Part of a small language model's weights.
Size: 14 layers, 11.6M parameters.
Training: a variant of Adam for these matrices, 13337 steps.
Each number is 500 + 50 x the weight over the matrix's rms, rounded and kept within 0 to 999. Layers, rows and columns count from 0. Numbers have three digits each.

# down: layer 3 MLP down (transposed), 704x256, rms 0.0924, rows 481-498, columns 0-255
# gate: layer 3 MLP gate, 704x256, rms 0.0927, rows 482-499, columns 0-255
# up: layer 3 MLP up, 704x256, rms 0.0973, rows 482-499, columns 0-255
down481:474459428460511436425419566488537599469530522445552521566488512464488545513560491596524494500449479556504523515488504495456474468504467531461466460505506484504515451489446432517542464452514503548432432479513533470511499543437449487447432586509600552497520519405548505436450605426419500498564473492526523484474544585541500464513447559455444483543501510486449446490535588545537472461589605466495418557542515513430443481478522544394577534682376478556493523422450517478550414558560479474515538518526460481508566523532439586573459483519485482532398526450553520441516538416519499465517580458436447496459555522486479645472425617453554502516475439522504522494524474439572520483496565446454535517507546601567546494590437481608509445593455543431526553486506465529557520474510537
gate482:392572578456421531469539441554453470475504510477500466528547520484446463472444482551572524394461520537462474496532470559530493519516537451468502471483478517545486477623517500594561605500474404570574494410539522505480468387424487449465497516429531522426494479469496442520467469487519456486467468565498593485574517578513550581503466468414505600503469507547507495531610544483522579508554502528413480519415441471513419455562518534480468483563525478519522487464483497450515445455434523500561494571559583564556490547541415426450455471551477486504425503562472523539618476532532555447507515504542468484503539518443482549506507496498446560431559564483521493540453434563490422461513464521387465503522488445487437572463527508430451454472579553388486523504516526522550554483518478
up482:503513423447473522537529520505401500621523529507454573427538494505518508510496473485517571453522475537509553596522486495437542510552465525586526479459468501513570519470499513481476640492562471460504496534560477526533572558478441518491425461436465575539520522570470545462588603583522496502579546494530450533402499511563480437479523466506478524468554495522440537430508441416499522457489537579510553432478460510524487452565568532462571503503637541480658416409514459425499541540451478567461468486548534448481508495481515539517496538441457555475491513555419461505534499527548388487480520483564550462462420481459507491530637549493441577551497437486536516527521515481546461559456480429543446551451496528515484476495492536430465533497561472497464596526536533540506437491430478
down482:481478590523491401475469529553589409443462459532497449471606527515518423503561467472521592496398449472536496526469544527477463485472500492443477520561496428475515437537569435524465529490479487536523562569517490495457441419506426524538531537412510491435471498395508590517523497503485489484521456476562566546452478450551504573491542510579544517489479453494447519517526474536449540591564565484413536486564533507554474557555612471571551463526459473583536554429539501571476487491524544487494404553497508615483444489480480495439495476454535478514463570510473500464510580517576538377481476537471631507493530509559536461532514461463468520487578510569476458459433485608549419443508485539490485450587550531492463507524494543543531450451445501527545374519493467542436510492535473
gate483:500510558531487503426554455500478444588638484499400496553511546506511456502574506502559492574613445479509459464472467492426424505495443484478424497510498515454540444425460547439424485575529636494589529509411533549476547400540461504607484454532509593569498442451523516479457460463457450377480534523505505483508517517494448577537434492535547526435562591511525495508471518537554531506571508473524421500447491491327508486560529462469446570555579399558478532449507457528563453549416529543610464499567488555487506443431419475492478515447467516508450454566415531510493531494455459494529458569465495392489438530466596543530442508582532471500429501583454539542438460457492517567523477515500447482602602419518426567458528433413456479527406536506434548519562466484471486549534478
up483:473562510496465431505572466558504478481475428466521486499475586450457504546432463541491515443435484518469450443499552527495419603452517498516500510598541486538522560471475490476540516503525509557503501495507504450503586424530456503449509506507419460545515483520443499510483437566483465512511467495476491533397488532494518538435514453424498527519551452547519563566405484516517506542494462579488477458608494531481464526540504514477506480492447444502393500492502561516481613480391544560533444505537490454440492443403532480574454592592522465487355560502493556528501466485457535497505608437559575482459436564495532514481554383503412376586448521434541402546340522446473480541457547541437524508475452589557505487460512541535544432510524461455494506544504503548437541591482570
down483:482485471482462506483567450545500559478404543516471560518552515477518534576529449467549473416578488549500557512487610470525442452499460543472572457449504426499432497539480561511467449480517445461432456555432462457507462450444517460419474519420492440566546435553457534554528467485488481497502481566454474470549445515479487503506414503548525424434472504511532601524512464445480409557511557468555558490449525436572459392575483535408507506599525509538508511550542482470509487435576480401603548516494492530524425419526544367488509536441607438524477438530472539475490486429499508410360516465450512509576561341442492462467425458524511473510517478491461514491532543440520512485487520450464383530428550480537533382478541491549575442515518558480447419496445470508520514586496501
gate484:536589519498467410510511407533586494418476513478554522503493458451449469503540527469566528481484484445513513554459467455418530589466366523523472474497500496580530537492509549568542487557503565602454548487429515579519557448546601496544448471538561577504541434397491574503498474515543538424548583473547478534491598496527514565460476523528559504502505533400476519466576512490491547627449554557450422455492533454495568475554490550499463476445512600462568528473532570484610470483412494496508486497479464426517424515537518537544494582488538492523523502485504532545540461586591571487506501461519494517480578606564486500497518563490520558524487522454471530524568546482532440504540538553459447498433505478399480525493472586526448539515392512458444468525473477628437508408481487
up484:501527484499521496516530426472624504509483506531567442507483439521529423553489488572460476477498512570525363506471526574446428519607550504540556442518423509480438505452546513472408497518366477501503570455476486536463475534551456498536457565524494446479515555524616551482543484401489595544453499486491515516496511503470487546469537492406534498474461502480460516369464412529521486497546547489592435529503514537498571520549577507554487507436447549514582494455515523520584508517515541538515486605516525506509522532466566495481501563420505531416476529445523478471435524465485475492575538475553543560510478552549526552514480458512509456531538475520524490540533478441463520478541492512541439459539527533473438515591473508461533476505481442460484479493479475488491482615487443
down484:527505514519548539558434550493433477492467487470422478530462525572514457528646483528446494495537440532471506558442500529472443481410440455505477479495512397460571524438539426494502547519580404464528457560464528539463534507513556491482579511511499460430456437506527434504545580508530449456610530512478501439438504531505426584533549527507514518560435544451517545517536453551519472463526525497510546439471508508467469482520470540392504519587513422535505470539513471458518380467435528530542506434456453522421559429422421518492497556622434563500461542469449534451466518477592539513510536517493447416445508470464480491558461504569512426463511470508524504507543545511527510466530556423553507510500479500531519513454538456508508488510501510498466436584455485447487529527480517
gate485:488525461532455532530504476411447530499501478451448441495466541490442462526508502413532481512519500556569528467497373470506500533531559571479488548503517508521526430438452509388538499482599525546440527420449449466468477479506533538515527420483413481537521526601530528507507590460538405507504444487495530507411573465524432511520405532574567512405626462509563513415463461555518469520582436451507425480468605512437425466465516587485440520567390498497531594462489533506502497402581455415453478558491481528448509510552532503470464650576568518507536439408500443540465427519385500486478532512492510514499516526605413606573473370474535417502522457599533440363448426458487497502457576611457482500512391486408479431487588455541487498523446459504506576487471474477477503525513504
up485:567487498519497566487530463485428448585549382509531517468418530464477571526581542532496457537493371572428504540570434591531496460541554451497528436540554552448467485589519574460512478518578508497443504560463497465513545504514550472558492425410441482477503581541557540476610545442493488404605548434453519451485517518481461497515485550541572482528512477452486515403461426529457515474522447572464464463435567530505526444592546507497514547526437569469455509576605447467478462527573483564494409408495490459511500581428647475511565465498475516524653523481544512486391423512418442439480459482534469517525580454511494510459472566409355500435497484510532478404519465528495537553551577488472537499490536474501491481623517463432407535460469465547480579457495428504551496434451428
down485:462463504439493486432436501576445565508531529525455483514475535431547569489451469586555460463502481488480505518508509556441523470464445464526458440481520468463522544367440475576427505364529409401584428627486419489448485477506463466532556435481496418513565524480518598539492575409534552476480522547551505480593412611471491531636427539469455456516482518528568490511531417501461601609530490468504519482460459509514515479568484374545534556475458454596446475561488475595536424542449505517457434411451577467465506398500459442562550487529489484545599565443537609505360475533514543548565498455493491543531557442450479440515545500460471549491476488433506461570424548461479586555569532454467561579468573544498492580505456483503546519502588587523488490544487532545533466529548492
gate486:521568446395472466580627512376480541573575454489575572484592566434578533604513427474463495460540495528468525503397490416456513580490532471461405498521416514490529521510524460481512452499459498521420578568437511487607497527412511568531563560415555541524421420487492446491547534459573559497563517522474462467462521538495486537457536525439545455510427517532511497469503504527599527434471487537516546502456462542553529603563518583442550422536519482435566520510450516449471581540477478491478406497447503544518457408489521516484496547453493542481510565472433527532600429502446469560553534477555423495428457521534532500546514491470519514531511587525605507522455481538472529517561449585458541604505575605548469514567444484465506469556512544475487542534526585511534591551399414
up486:569582498455501595502496472427489546510498522466409462556468505472465497524564556521545472568471478520513497470479544480551579554541518489497490464563496526406468538533535574434568455464581449430471656570497490406534529557453503452552470456556574463486634489576458501502493529544500505452522557521401526474570509493502521474486418454503492464483489484456471445482420528455561506511483533508564480506486505576516554493519475459472449486408475477520458513513489599535513540573595489546516458427511503454410470549607490451515511520504513516431553560565541578527571438486573519446467475539495571462542487574563557534585583489451424459552570505442499461510501436448534458424495534475460473438516528589499396610499472457580478611485463484579624487507451473452551443491405427
down486:435483506536412509462520470452499447461509433575512529585518454557493428496462505456499579492507525539513485473507464488452521480409562386435552564439537455427512438515535464506547447519473533488521425529528467523563479507495593514613599534547544524397414525509460547482460494401460556517489515476472458536553464596541463559542532506550498518548423544456456559548424547566573523550459594529496567465474495529446492432466520563432436492539391522477536500500457539586527413523502517496460500430507480549545455553515486593509551437529477508510427489441575471457473656559517550576459570488522544427464633499430452457488484504531549514464448578573488562401457458518513464552501550513517510474517494527500503507463619495518479439572481451481446523437434516483472566372533512
gate487:521459482513529531489534649476490480436488476495483528498492432547559469438430421453454465526490447431518508500429392545515574456506483586482501600409520498457429594416471512458376500564479482426573549521514636499509516587509508504519488448447565503479449477399540483609441463466464600454502485394563666572511510482562532471528489521566531521584475482494468503477481394564582501526524542532508517531442451429605453462546532489500487511574568472485543499572441503444491436470420480464510511480439474554533509551393558502618508500483497564450587481578460512486554464488425442585542509485462541476510503530400500475514486436545581465470508519411615528465412552541475499486513532519508560583489547445591441550461503557557506522472478515443392465433529435503566572502494455
up487:529468517493545478517531463486442494456476512495506523551549436412470526521435524521400457593558512476490496419501547530501552576519407467476510456477543452482473489461536609563407506486486512500527524522442434575526441451457349505523531469442484546462493474541440531436478446460440473489545526453482559530543454439641494446517459445487546544487602476545406516450479487506537523526439534516550526513405524440529532444603393523522606474426497515515579436490481521512459491428463456453566460475536549401584506485591605464468476508470447399469515414595503581507525531500461571580546492502535526462572489640439533475454536468463491488511438562599500420482492477577543506460552354476486485508528539450430567442483458514457489472529436622496485516532519437497527409466425492
down487:480507536535505451470508517491491448480455484478513505513495469467454572483480528533465339484457513460588427560532434508448433479501516478470443490479394460448454611530457626462503430549555538505532485573576475479516534548473573506508484516569490458571479523485544526429376548576595505459468509462566482507515544597477502506340544520523462505451508466505505486575378507493449518456489502535481470510602450549408607557452589474442420424465511551464518475465619420418430480504482448651460562536487587468551524553442546541477470569473454510523530515547517476381572370583565377447500546397528457487527521494564533503541531558500440498613516500467478539457519423474557478469539510544534498535486553481547447545479385523518475477400525495536544546521528514539479523537486577
gate488:415469516515444555434426496466451519494462570500453487585538551545508480587527504454418515521511507580526496466481487481457558512480492582516516516546445572450458593486528556487535529420476465430443490578469544497612520519391429488490474422547556526473466551480413572525449517532508492551469518477516492471600589534536398506503410533439574524394587549418482488453449591551515543464539526519532410531547564578470497554503461489468544397536414463579555478547442399583421534527540485561507564525508541551525487504484491451524474529470437448492460436500484512510540416493445496421524487526473518490570559447510447553520497481436541462624463489509465605474482600443522533504534437523471554474550528581456522573507497525475557547587524483473491577540560535539565553484519412
up488:456499537539545487498508457565451462474472511516515464490460500502527418541589481501418586521510535537566458566491494480483569455571498525511439458525439597451458598484477510486386490487476450497505507495467510524481518532541478464523561523553486497504502554537427519414499474486460437484403484531531604533401571531484400497418526505447502466441595531498451504386553439544423412427529479493517523424483552392541504537470499519571453573503422408438508523550462497461516515559449533575540516564505569487579525469450579595482429458613529560527467499557501437538540535543443491505537481478566482457419410484401494525487527500479469436555556511472556489495489471540571527499472544418527503537418459487486472456519580484557523482462539466454464481524399521576604485515521423
down488:481461492525503582485500530532444491615495564541523438571462552419420516497470486434512481498529485456448530379504531427531466544500485493454469428456589563521464543493498533514592555517488481489392603422537599454481515447541470514483444521494532485517462464502528548554514431493563376544475511497457451492545422474497428475506472497579530476460531510419446446556530420508417456518495539595490464486467495570547425472562435452507456541478487548481449471497476452606448575550523522500478551491625415564542556487562541490499497438532566571462500465466511523464468620463536535548525493443446492571497581439502450457502429554463589547525422535436567470455540574512524534463531482488370528468406530497527480440477544496481614544486473449461512558458485499467524542536533434
gate489:561536443502494486550485411466508526519500497456505474513605455503461569474521570499483543440403545595564485471466521442467528498468508457525441485503460467455504494435406469583538506566585541364533578521527530454619496460428503450430497521435492536543518454593487542426398522556621560373486470453473448528472601520487448451540416517495546459453517552530424535579480463538489531531545481497490520480501494459539537473479496557492493491492464504572510508538506467508599440451415517500587529453455431561494523486438588473511463524409431515406472431493503483573543486463494537478430536479458529417443482469493589541504539454521562507558511557475586493445478495508531487364536544422480541488450507463573509447531364488456497483512485422477495569503574433520514495433515430
up489:515475552471522506511469519487507445546530464500552551465536448545490441551482491531495546498466448530476466505438498517566404468457416507544485397525553475484527580524483474535579491429522584594561411531509532546527505543439395498484494396612525544451370529532503464529650484428419551551534469444484439459462529441561520484514526559446528498472505478511486491550435554473501502438558467452453441483553494498496458540524548516462458615478539438428500503510565532517444504523563492534425498543526506458447514552445477508483544528501505453498407478410523520543476508415525420513392567441558468500544548518462435472387528538544537541497546404421496466463554465502514457521578489513529529551438524462470467498483527499541529521497464487429454405559483542427485462528486521
down489:516485535473554532413399467414538509465502522501442494480514530456465577471533465406482561505529526502440447455557512561579535446480481466501482620547592536503481427519525432495509474457536531473457444573495545481507403520528437521492530551442518472559516433538487522445424490474442572522499506547521440458520537486480467579462521510536459598471557442591510529438512470564461535459525467493489452543522531521502491504521509466582494446565483569630456629491497524470482501544496509648496469540456411513511542396484516494535575504517494408460453468500503468476489459530512505507545508508531448489398376532481489531508445486521473493419463436548496392515458504413478533478447460493499504490524547523478527416569485521549443481565518482436457540520425486465581531499514537
gate490:460570478503445502566440501510443510511548505557670472476526460509477455437503486474525584511517508500512630538436524540527467506441380543430426455494564492488454530431505496576615557441539477566513437510508622552565544487472572563518569522529451464542459481498500474565517552459472606413540388470549494531449634519552526530593531466556521524446451463458482556501543481525408451530527479416451510383474539454581486494490546526491495580460417458589423563492480482546461438484563476512496454463565576527610457558381573482501529554516553503440467380482551478526444489458465504545533532515566508511482569625501515576446566430494516470460449543491489536414486438500504471473443505515494461524534478485580523505360546435486575494500394569545463533474482522531394465435447488
up490:610465510497549397496443550562563539523434437608533602478545493556584432504530520477495533584458547531484484515525548468507431577456463517442437525569513606545464524411580547465473549542511614519523555445525558495524614516450494523519538420510556474428491568500571479529475502492497500353471528432461503498416508482481642495463496456585446491539552580456517470455619527546516472565464509446498500525506466523481469525415490415599519553507458569452494552568533470495509550637480597516440489498520552487487478540500488527537484594503554458463478507436557469444490495657497504483536434504576472436512442535404496492539481571398485484468465625502496451518430463521377467557538479560567523455445478530451513514442472517484450581501512577410540444509479562414532518396475527
down490:583583401511431498497548567393529537521488451491482536491579532461505412521481459464450479540530491456539406598463560517543456532573549550489548507428495515454430555485541592503463481540465453586407532472436423458456465450465497559443599504434518480588575563547532511536435403421509495489487589401487471498484416478545465475398470458451615515512548457535421474576522465482455532552519521513512515494486482500523554494512509489505453405538456530524483498566485459544523450492480519438496555461550565527447563470596489380512463403533444586572644599451427463444356595510549442420483415620429542510525475363478472522488522492579538495514538438490428516439577510504501474529448498544480490543580398484467471557558566523469529485534518415511469482403420514529603492525531460
gate491:493488500467529498482486517478496558488528452488458482395459503496443472429447542525508576480442410488448517541460388468547509551591480469491475474439550505467491599561530526481522508492481479475423511496449538496599487504502559493527480543453413458560419557509541452538496481403546543460562576502561581516571538476454453522637517433557559543517501502442485514620516416482500505573467464431424478421459459502527404421477570387476446565522548552438518484454490539503445560597578522482524459499466381611535501387450434526533522526478543573573651499525528514462529412555502493567445489511487515551470452545491447505504545505517502538424537519473510543419494499498461427530477556510500451518533464462496508510597513413503462548477481472467493452504465450588590466567543508
up491:416545477447479481526519438450574515473575553474487486521478623530496440489471487584539432475414437502466495582431511405509525482547628499433489440501486524386489469497529517566447527537544536525461488555531434447459459558499489516421479401569496374526521461489502506449467538492495514419525497469502467489495527446515522457509506523554524534507476453455552437561555540449471465482501499613478610499553531483463510572468405537578510484592548514478531483435437435487524429458480436487523493466566526499510529484538578478446373451506472462536496422535476489463468416281539561572529586415559483510493478542528545495524505406442468471460482526547598547557476561509357520490566453536506493536488424521507487502506478487450548514522523529531448493472491462457563507528594493
down491:499560508439430466512546550538523519610556425408539492523477497544522463529524554525550478474478377528479459489409543444531588448629601439530502416576499675453475483511438495537591480468482407592500474449522424497539532526528527474545475497566405461550499504501553500546497454476560573510554514499440434495563515460513429549495440408552501574619503545533504540456456515441427523536604506424527592426406499515477537609492517472543491512485584518488477516481451526514497534553497514515458483398518484466532396574463544585509522534544501500524555506540617496448499518453560474521529464497465497485467542484454468462551535451533497464481545609507536538488455516570410497571525529520527448497471331506451568541544560481562528500501425456466517517542488409507485446445569509
gate492:502463481497530516485580470483604458503472435480516451482426642505467607523539447506537486483481501489562463414510473579419521464514619507644508593432602505478527558498447525536468492529430477543497520531552573605597492562512534470451448533587534531511434532593509556549555515385511494460428499494490520532459529464478538509421540550468438565421512512431555570560503467442478514546533468497538557517522519495586445464520516478517519625556479509495603515486500418483495495522497516568541490539511496576537451515515525534529536480476470483510527471623490474529548389403506497491506445605468465484493463531470521561484523525519482451476479562495477472493511483498533524476519390467611572485508546382519563500454422440496492507529463464470516483531543517536451457451500458
up492:479583581452466620496529424486431514514530521459533534560512434539432509541524557507570549545572617599489432539439520431405489507612450531451489383488470491540548551462525540445527503533463527496449503529538463505430554494409489456461529496497536507443460492461485492612546444533494535487508414379503450455454534478476474497552514582445502434517479510508519466457562538524445457464516553422502493442498470497486508519529463495473437447520497501584456497378453493424480424493566508464449448482544480469543578530437593465478498562474541476454482470471532608517484482504459543460429487495572503467496521535519465531507484476451487528593462566422617536537512545533495534524530483489527509514513494460560456450540434522512436524462453537505377491562438442583415458543495516
down492:387601516465508516398552587581514478564494520581501495500523496562500590453472499486514584439516415491440527529482505380527493442418429543568491497475605571539574474388518450503511509505502547476369507429451458462499503434406515510498442550484538548479479504497481420419533575556555482478542518427549509486541481555545530498514484476531447519484494420464604386511499450497492503525376575459494503475455491471437501503489468486532429514473552452532469593520501515493493482513420542458502412486467425526516566457459528457592412495568530607501454554460469424500522415475495540529516512520601492529451444410400568421532577548524491455548535492466508494486476487394540501524521501498454480509456460491532520481516521502492461471576510510515483447504484507581510499517403540
gate493:563499552445439570561551590522522505485515578511493593457468469487492484439576485523492536499449504535488514453451451500552578543486383549548493515516487516591389566458476597483542456483528469442478485460562528567587462419421520556504515508454435609514492567470539527446483506420532480514456500439490555523505481494462594461524431441511508513502511455581424527536532486466496477404498517500580451541450484505555557447384597585548458497461491481502473595574433541416510457440520487433518526504475468505495459520421411447514473563497582550570517534595577491533540429487520573522459504496441456515479468470502424533620555438564554467598459495487552463465530599543514513539491517466493530542440531542436531473456378425519534500474521518465513512548527516475476539470463550
up493:489470543538398543589469490470480517526524373558501440483460518492598462459461485490456556527498622536511533490524537463488517502522463532508433452484454537555512532537532526391429497508557484427493492475543544568575644513537417458482478454559394565507476540492478528415398516514465480415522525452453476456464537447563589487503474470535578472532550550512434504503523471518463480498526501554547407529535548522434542478389575478506506538492548457485443492549506473510450403499505536434534488502536497495496608476444505492405433534501567502579467505534490389499567474507528490519521510466435457529540559503458491436383508459505491514542361512490472526452486565364470462428527542506411512452464399515415443513429555524489499507457437430514557501497475471512430496526471469
down493:432510567467508469458443490529474565443550576492466496529471457462420491523504553625455539443480482574456514526367512547475554429418522465496579518427543482580491446488573417517520415551541500468513483482491557562470589437516467570451457453542517452491486579483494550489584558467446474475504535513480458436486504566529581385564521470386505488455436515545431508562505561452465482437533527436519521515541489497447531509546496465546608540584452451537522494506562546531483533565526476425534475523490479496514499560427532544419618484493427476535526562555507528522558396471583532550510415560462524469526506456519501468486509368554551431555475517473478459470503490501460421527522524501599592477457471467458473497458471486419578474498637537518553522485430496546468435460502559
gate494:520465427384502459450468545460575501552480500463450476562462443460560493548591454471522547572532460444457452557477554491408519577502492598450472471503549492593420444518439538448466523550450469488516416498434537464546436520452558538485495406494509497538545451528462486517509596617589565410586501487504595510474520529525517513500453612534563447452552552511467506480525488499512478515464525529512395534401467448544469548465492518474500552545498513502529581547465515544497436516413465449548516551646523513470475463494548534503484498434352590426497471548477489449480571622579537565613472423478500458492509466520487575451562507472514465524474510426422488450486503504483567534411421529476502472490545513483478567476420446476455436517526510496581551515571499496510553439438613
up494:571542478434460547577500605514489563408485464519574549536438570479505504585497535459563516499430523473493505513574443449445547478504443533431538507534470438444524526514605518553605414441636579444431574551504515485458571498442478443589517534420490488478428531465483439537467454572467468513590469542455498456573519524459461505582496580408489519530568534457509459504565422574518590558482478521528574546534518517393509461564533430435497572459504486495539536486479553382449463409496479518531522380558507518499471514603523495556437455525524522503514533521437472385484498429454551488414568517462500550518473473508416371538485442504468430599495496464513567543592487499489550449413556497528479508452510503562379537513539488551511527430488483526447522416512372543461574533491478
down494:490470512514624462493577531561492579396501508548520485483530513552432500462498535617413467490379429477540525451525459532489546405576476502445454429474489504504528555489541501539582573473595522508481518497482445506438525427541475499484554499434504548452450526579549566569456482545448463457508546495591468468590557492556472502529511427553515457529436468515527479507503540476482510492496434566438553479561490523515541504501465496484431474558497468494493471470506445484411434437451512504506509427479556573503508486552512565493427470475562524498500557452479466556500398468526491468465512541536511494537536501497510484608425443590541488428464494530425474544546565399373484493526444486493535590492551527504571479542509492568458522497520572445501529417374568394398507535544599
gate495:411532543445422547505469538496518449461537531539456511496512487520557476510464512453519530552451421486465490507544456513466495508543520468441320528501540521553482507424439501506543466479491529479593517543524549517527438478512567526516582442543521567545504524588525513533445445475571558511566535492463596485544512467446491481504477432537476583404538529529532481448523526589497481522451388507497467475477545522498474448410537510467529545564569413565400545571449465456459424547390379517589519511486591520575413475475492477458514594524530567445525534512475457440517433496500485560509565530449469531467475536523492536539404514486471497484531437552438564501532601550386578530578497498525400472448491438483457414511538397495549482562477429553458551505522470533591549521537406
up495:542565474388440514617461604413452517478453461475498522488405433524465521634498473515408461485506546591589526427506545464523520518447472477514548488456530441542485545521482502476499536489418462558511525511525513522412464527476479586430428432524471549477485517464600562451524431503582514575540540582372540406545463511509467587409482468500464485504575548569433559604487520458491511493501510543557495555498544466474488470503466569494481487461473497528558468538474552475530497479551485449492504506468503493484428430514355582482557523475481453497496496518468572447461390520564521601505488486374448450450566527610403441439548522568466514493463515508481522530484549513550523523524507506482501542504540525522450454492439432557541410552529475434475507396580574549460510577464478
down495:531458537468502529527461524584452474452434413523455547448395447543556380467456466433459525459487466523423516466561588563494565546482503507518500500477542437470483480555416385495509494471514489493501483440369548481424384438456493607420520473579540633498516430521504569492556587455517439517473425560494452474511544551443526441541531526428511547491452497472536437561452443495538506499477505491503590438522478465500462487481521526463488520551499459482445505590448469500574488502513512531555505482588573516510503369483429582409553574459520526540454545515551512442519599473435489562524506495469538459520457510556520490487521506449507500336391468598458630454432429543445518507569468441554407486489522444467499459458538517514471539580509514477491541483545481450480479522412471
gate496:426403535457541536608492525566603510491454505540377558514473457525531527546447516516575419429473451466583446545478547524590518485460429481490524489563612490463522523451540421551522468363491423509570514526424521494487469511503530512504481494495540574461430510475389422443547505481526549496506560514549597535524365504597478619582490546516499517472544511550575543495504464522497437496539472478545512426388485488522466589482481501527506468508597519491546493458481508478491438526462515452567546513378577437562498422507439508507525588453576463483571422542521523398471410481441508541435529470492475500459529525432548498467450528532526496369468513532491455518457475459414541514481492498584470491512591560519511501553502504483574529558479479493451435459500388445489491609438467
up496:493483529498554553575502528581568537536601535493577445466463575550477553456486490508460498505538513562539524477578528431469467496526535523475471427478572593500516469556593509468472472519489502408499426580427458487492527531460430521520589521485443471458492490536584531448543498604453579496484478467515551519428480459497508450436499491536487459503464485513519582532595505431485528449540429497486531539478517497517423348415487467515475537588542480596528553587473514523512476572506442476428589509498479538523555458470474433508518497531475504503515456445523437474427509532490541493500508509501455541518466458415402387385445467440510545513518526533398507458477474494451476511580512508520525514307579526530464519506585528403417519461532451484536542542583457460418438491473532
down496:430426499564558563531533496435582479506460503450490520558540509559515426572552454494534507596480524439561507556535373409559576520537548565450587542475460462542482534439576512510557505469497503518490438484467506366507470557525439533459498551551570477485427440423593487457393598473517489506490529476521456584596493597462533511622505513544559495514520486461515500458513402496501478458545459557446447470416529505575444488529532433577460612495485466553501521531546495446458515462484491519492518535413476517555430475579491412506509539353654581526468496506525472531524509487501517486506556500500499483520477506595423529464505551464490455429572575558533493510486467499482488504405517498505492428507432473481570426515503542413429527458528372539539518460514536527523494451509510
gate497:560497542460481446526554503586457455479511499469472485403446594549469561563514437404496526688484563476547510493477504484544460450414499560402514471570436488537529479559574470560517473506468510520576442439484498513491442393539486558435498480457430550409464438519504565567497447472495485471620432524601437430450475530598467573486595525544416515440471539465476504450539477481436537568539481471443595466392480505503515534483557449379506561515563396524525511473431538455538448476442491472489545452516500538498500528510496490559495517489453544555526448508474559440531484475519476551511512398496430485419551496515485558501414341499570429484538568532504488584531543436496568441578458569509495566470549495604516492513492474500574378473349492368511515543424449474531450507490547
up497:446470535506484473520515429534478530473413514492525533445528499589620463417477506494555515580545496507540508545514481418433489564414553429513452445430540592482501536544554594458494474520547476448492444444538461418535544504472523477415486481515565510442514467468373589630506498462570473450413527540506556463436578470527509461490508392484446507507386578515492569524586527485477520560530436482449563494458509473536418502470500474509524562553508539422479508539493525401537538531562444412561515468514496504577560402522492469540446430467467537544518563523458500506451435443497467444559514544547444501505588483602517553621411490483542567513450494561518429565529439501423506566508486535554573541502606504571447517544470553521533384613523438574511434425632514529561574507444536
down497:490418415499524512496485510565465505452525419539522584504560471447481566561534568558548522587562503443516565536538479508589502354483496463483543513529492603495465433456515435443489485489471496517499419487514441521616538472474519416392450454498506518449514529528447491444391497434569550384494447471560462445583586522594434422559472357492458503575473483381477504483496479545585525518549482472469401479555477532442541454546529585428449511525634501565434433528374508538491551506531442501489555614600486650566485553465475528496562547546496539477500473551586551498429487502526515532562555516578507500525536492437463397567546456442532471554483560410537521521574496499500520497487487522506507502444453486538503483539532475532484397502517485446543497520499481546496497595501486
gate498:455496450460419530534445468394480491427541541525457501453443513539427495442472541560523403488411537410535519500458432446493524469488488594493507446562488621461429499491531549562522513477556437490478512521462473552520438548508563571448647580420414458472538526623509590447486506449447508512528510529472515418500566553516478650521460544449522483479572474512561518461567421548525452530419478527498505501433500489472492509519599458479472478473469524527492572549465525428531562537394454522514525455530512439573443561467467519442502576572547428491536473475539606439536537414513497487519513528475543507439560441533451543531486541489527518559386506469454544446588470531537559479485412498571410533462508544482416504552452535441510488429498513482455581479529527432473501485456534
up498:472585456471531515391536427508420408488580472529570473499390532511601474510474493486412457531506390487504523521483442574537471523519475596511480481507463522491460543575471544465465479540408564557477495508416407411528556487480503495459462456433475483458505495545533462416520466396503550586490427494511462432542481563554424488504455448540516473434489540484484503494533510439543453507524407481560472582458486549473500451474565402519460594465577517544430462509466483417505534417512534599508522547487495512448518516526535479448517523497552536482509547563487476557494367513533470532486438484433468510392466361551495441557437546463483582463533502532468606600489594485457498448474492468474513516488506561495476419537485535537517504422562548509558514461442475527561493544490520
down498:552460462485527608493507483506537505551552535475478440457503477450528516456473552534531636480456429418506511471525505564522498442490430521536543455541424490538481407463472504545481457475577503568454580459578471474468457552477500456508510530467504524455517452437458532473569531437556511464492564581517412414539552496495492644462434406426426434522437463521484478490546601455550485590533478446468483451521522477532464388572485397558499506446442448542531580500477484498539426503573554568544405456433444470539545582485544522609532521546435501530482486471547493514532572525435472530505452501521523554514582466521528533555486430642427521510610484506485508430472505485497351515474520553598420496408493484454466430425511520478538523494536460516541430531507377499453517588529523
gate499:542529395589553479470525511483454504528506512492473470505536490462478511473482457447590515619501402493497422413481357551506574604522481555451519460441505534602454526480545437576597552528382492458510536408476594577463411434486500552476550553489441474491492522489467463501492427518570432392459427513454421558516486470562441546450498399469502560431487472466532496404500498548544471484448501474461537436369460491501425502458473470521474585473447446458506561483508496517471499605517488474489574624507502564495447514541521598566544472563499438542495489580569547446481435541529526515608496543536512507646559549427548570575500519537556404508520470522452610418416465559463473476487475520535505490492504477513575482491492526491456435493473514589411510587510552485465532526495524
up499:419361540507480485488452472532523579518496458428476491473470571501548396515505520459429473490543466463532496518489469328455531528482508489533541506495502536523440497490494511413385504614536498416551462470535476409528458498520492444516474516553488472578440390416514481435545454465573607529456540553499558484587566594523511511568389464491507421511489519482540555552526493551482543575561394547522530493573552497460473575517403540483478545482514546453517471591592454552507571425486560443592463423519485550446539465475624456426448564591513503444447491398458477562492441489527591529485518586503504488504425527446543417442443478516540526470607521569531490520494528402442507493390458533519511466493512548464394358531544510449555595459554523447599517482525433559523530544449514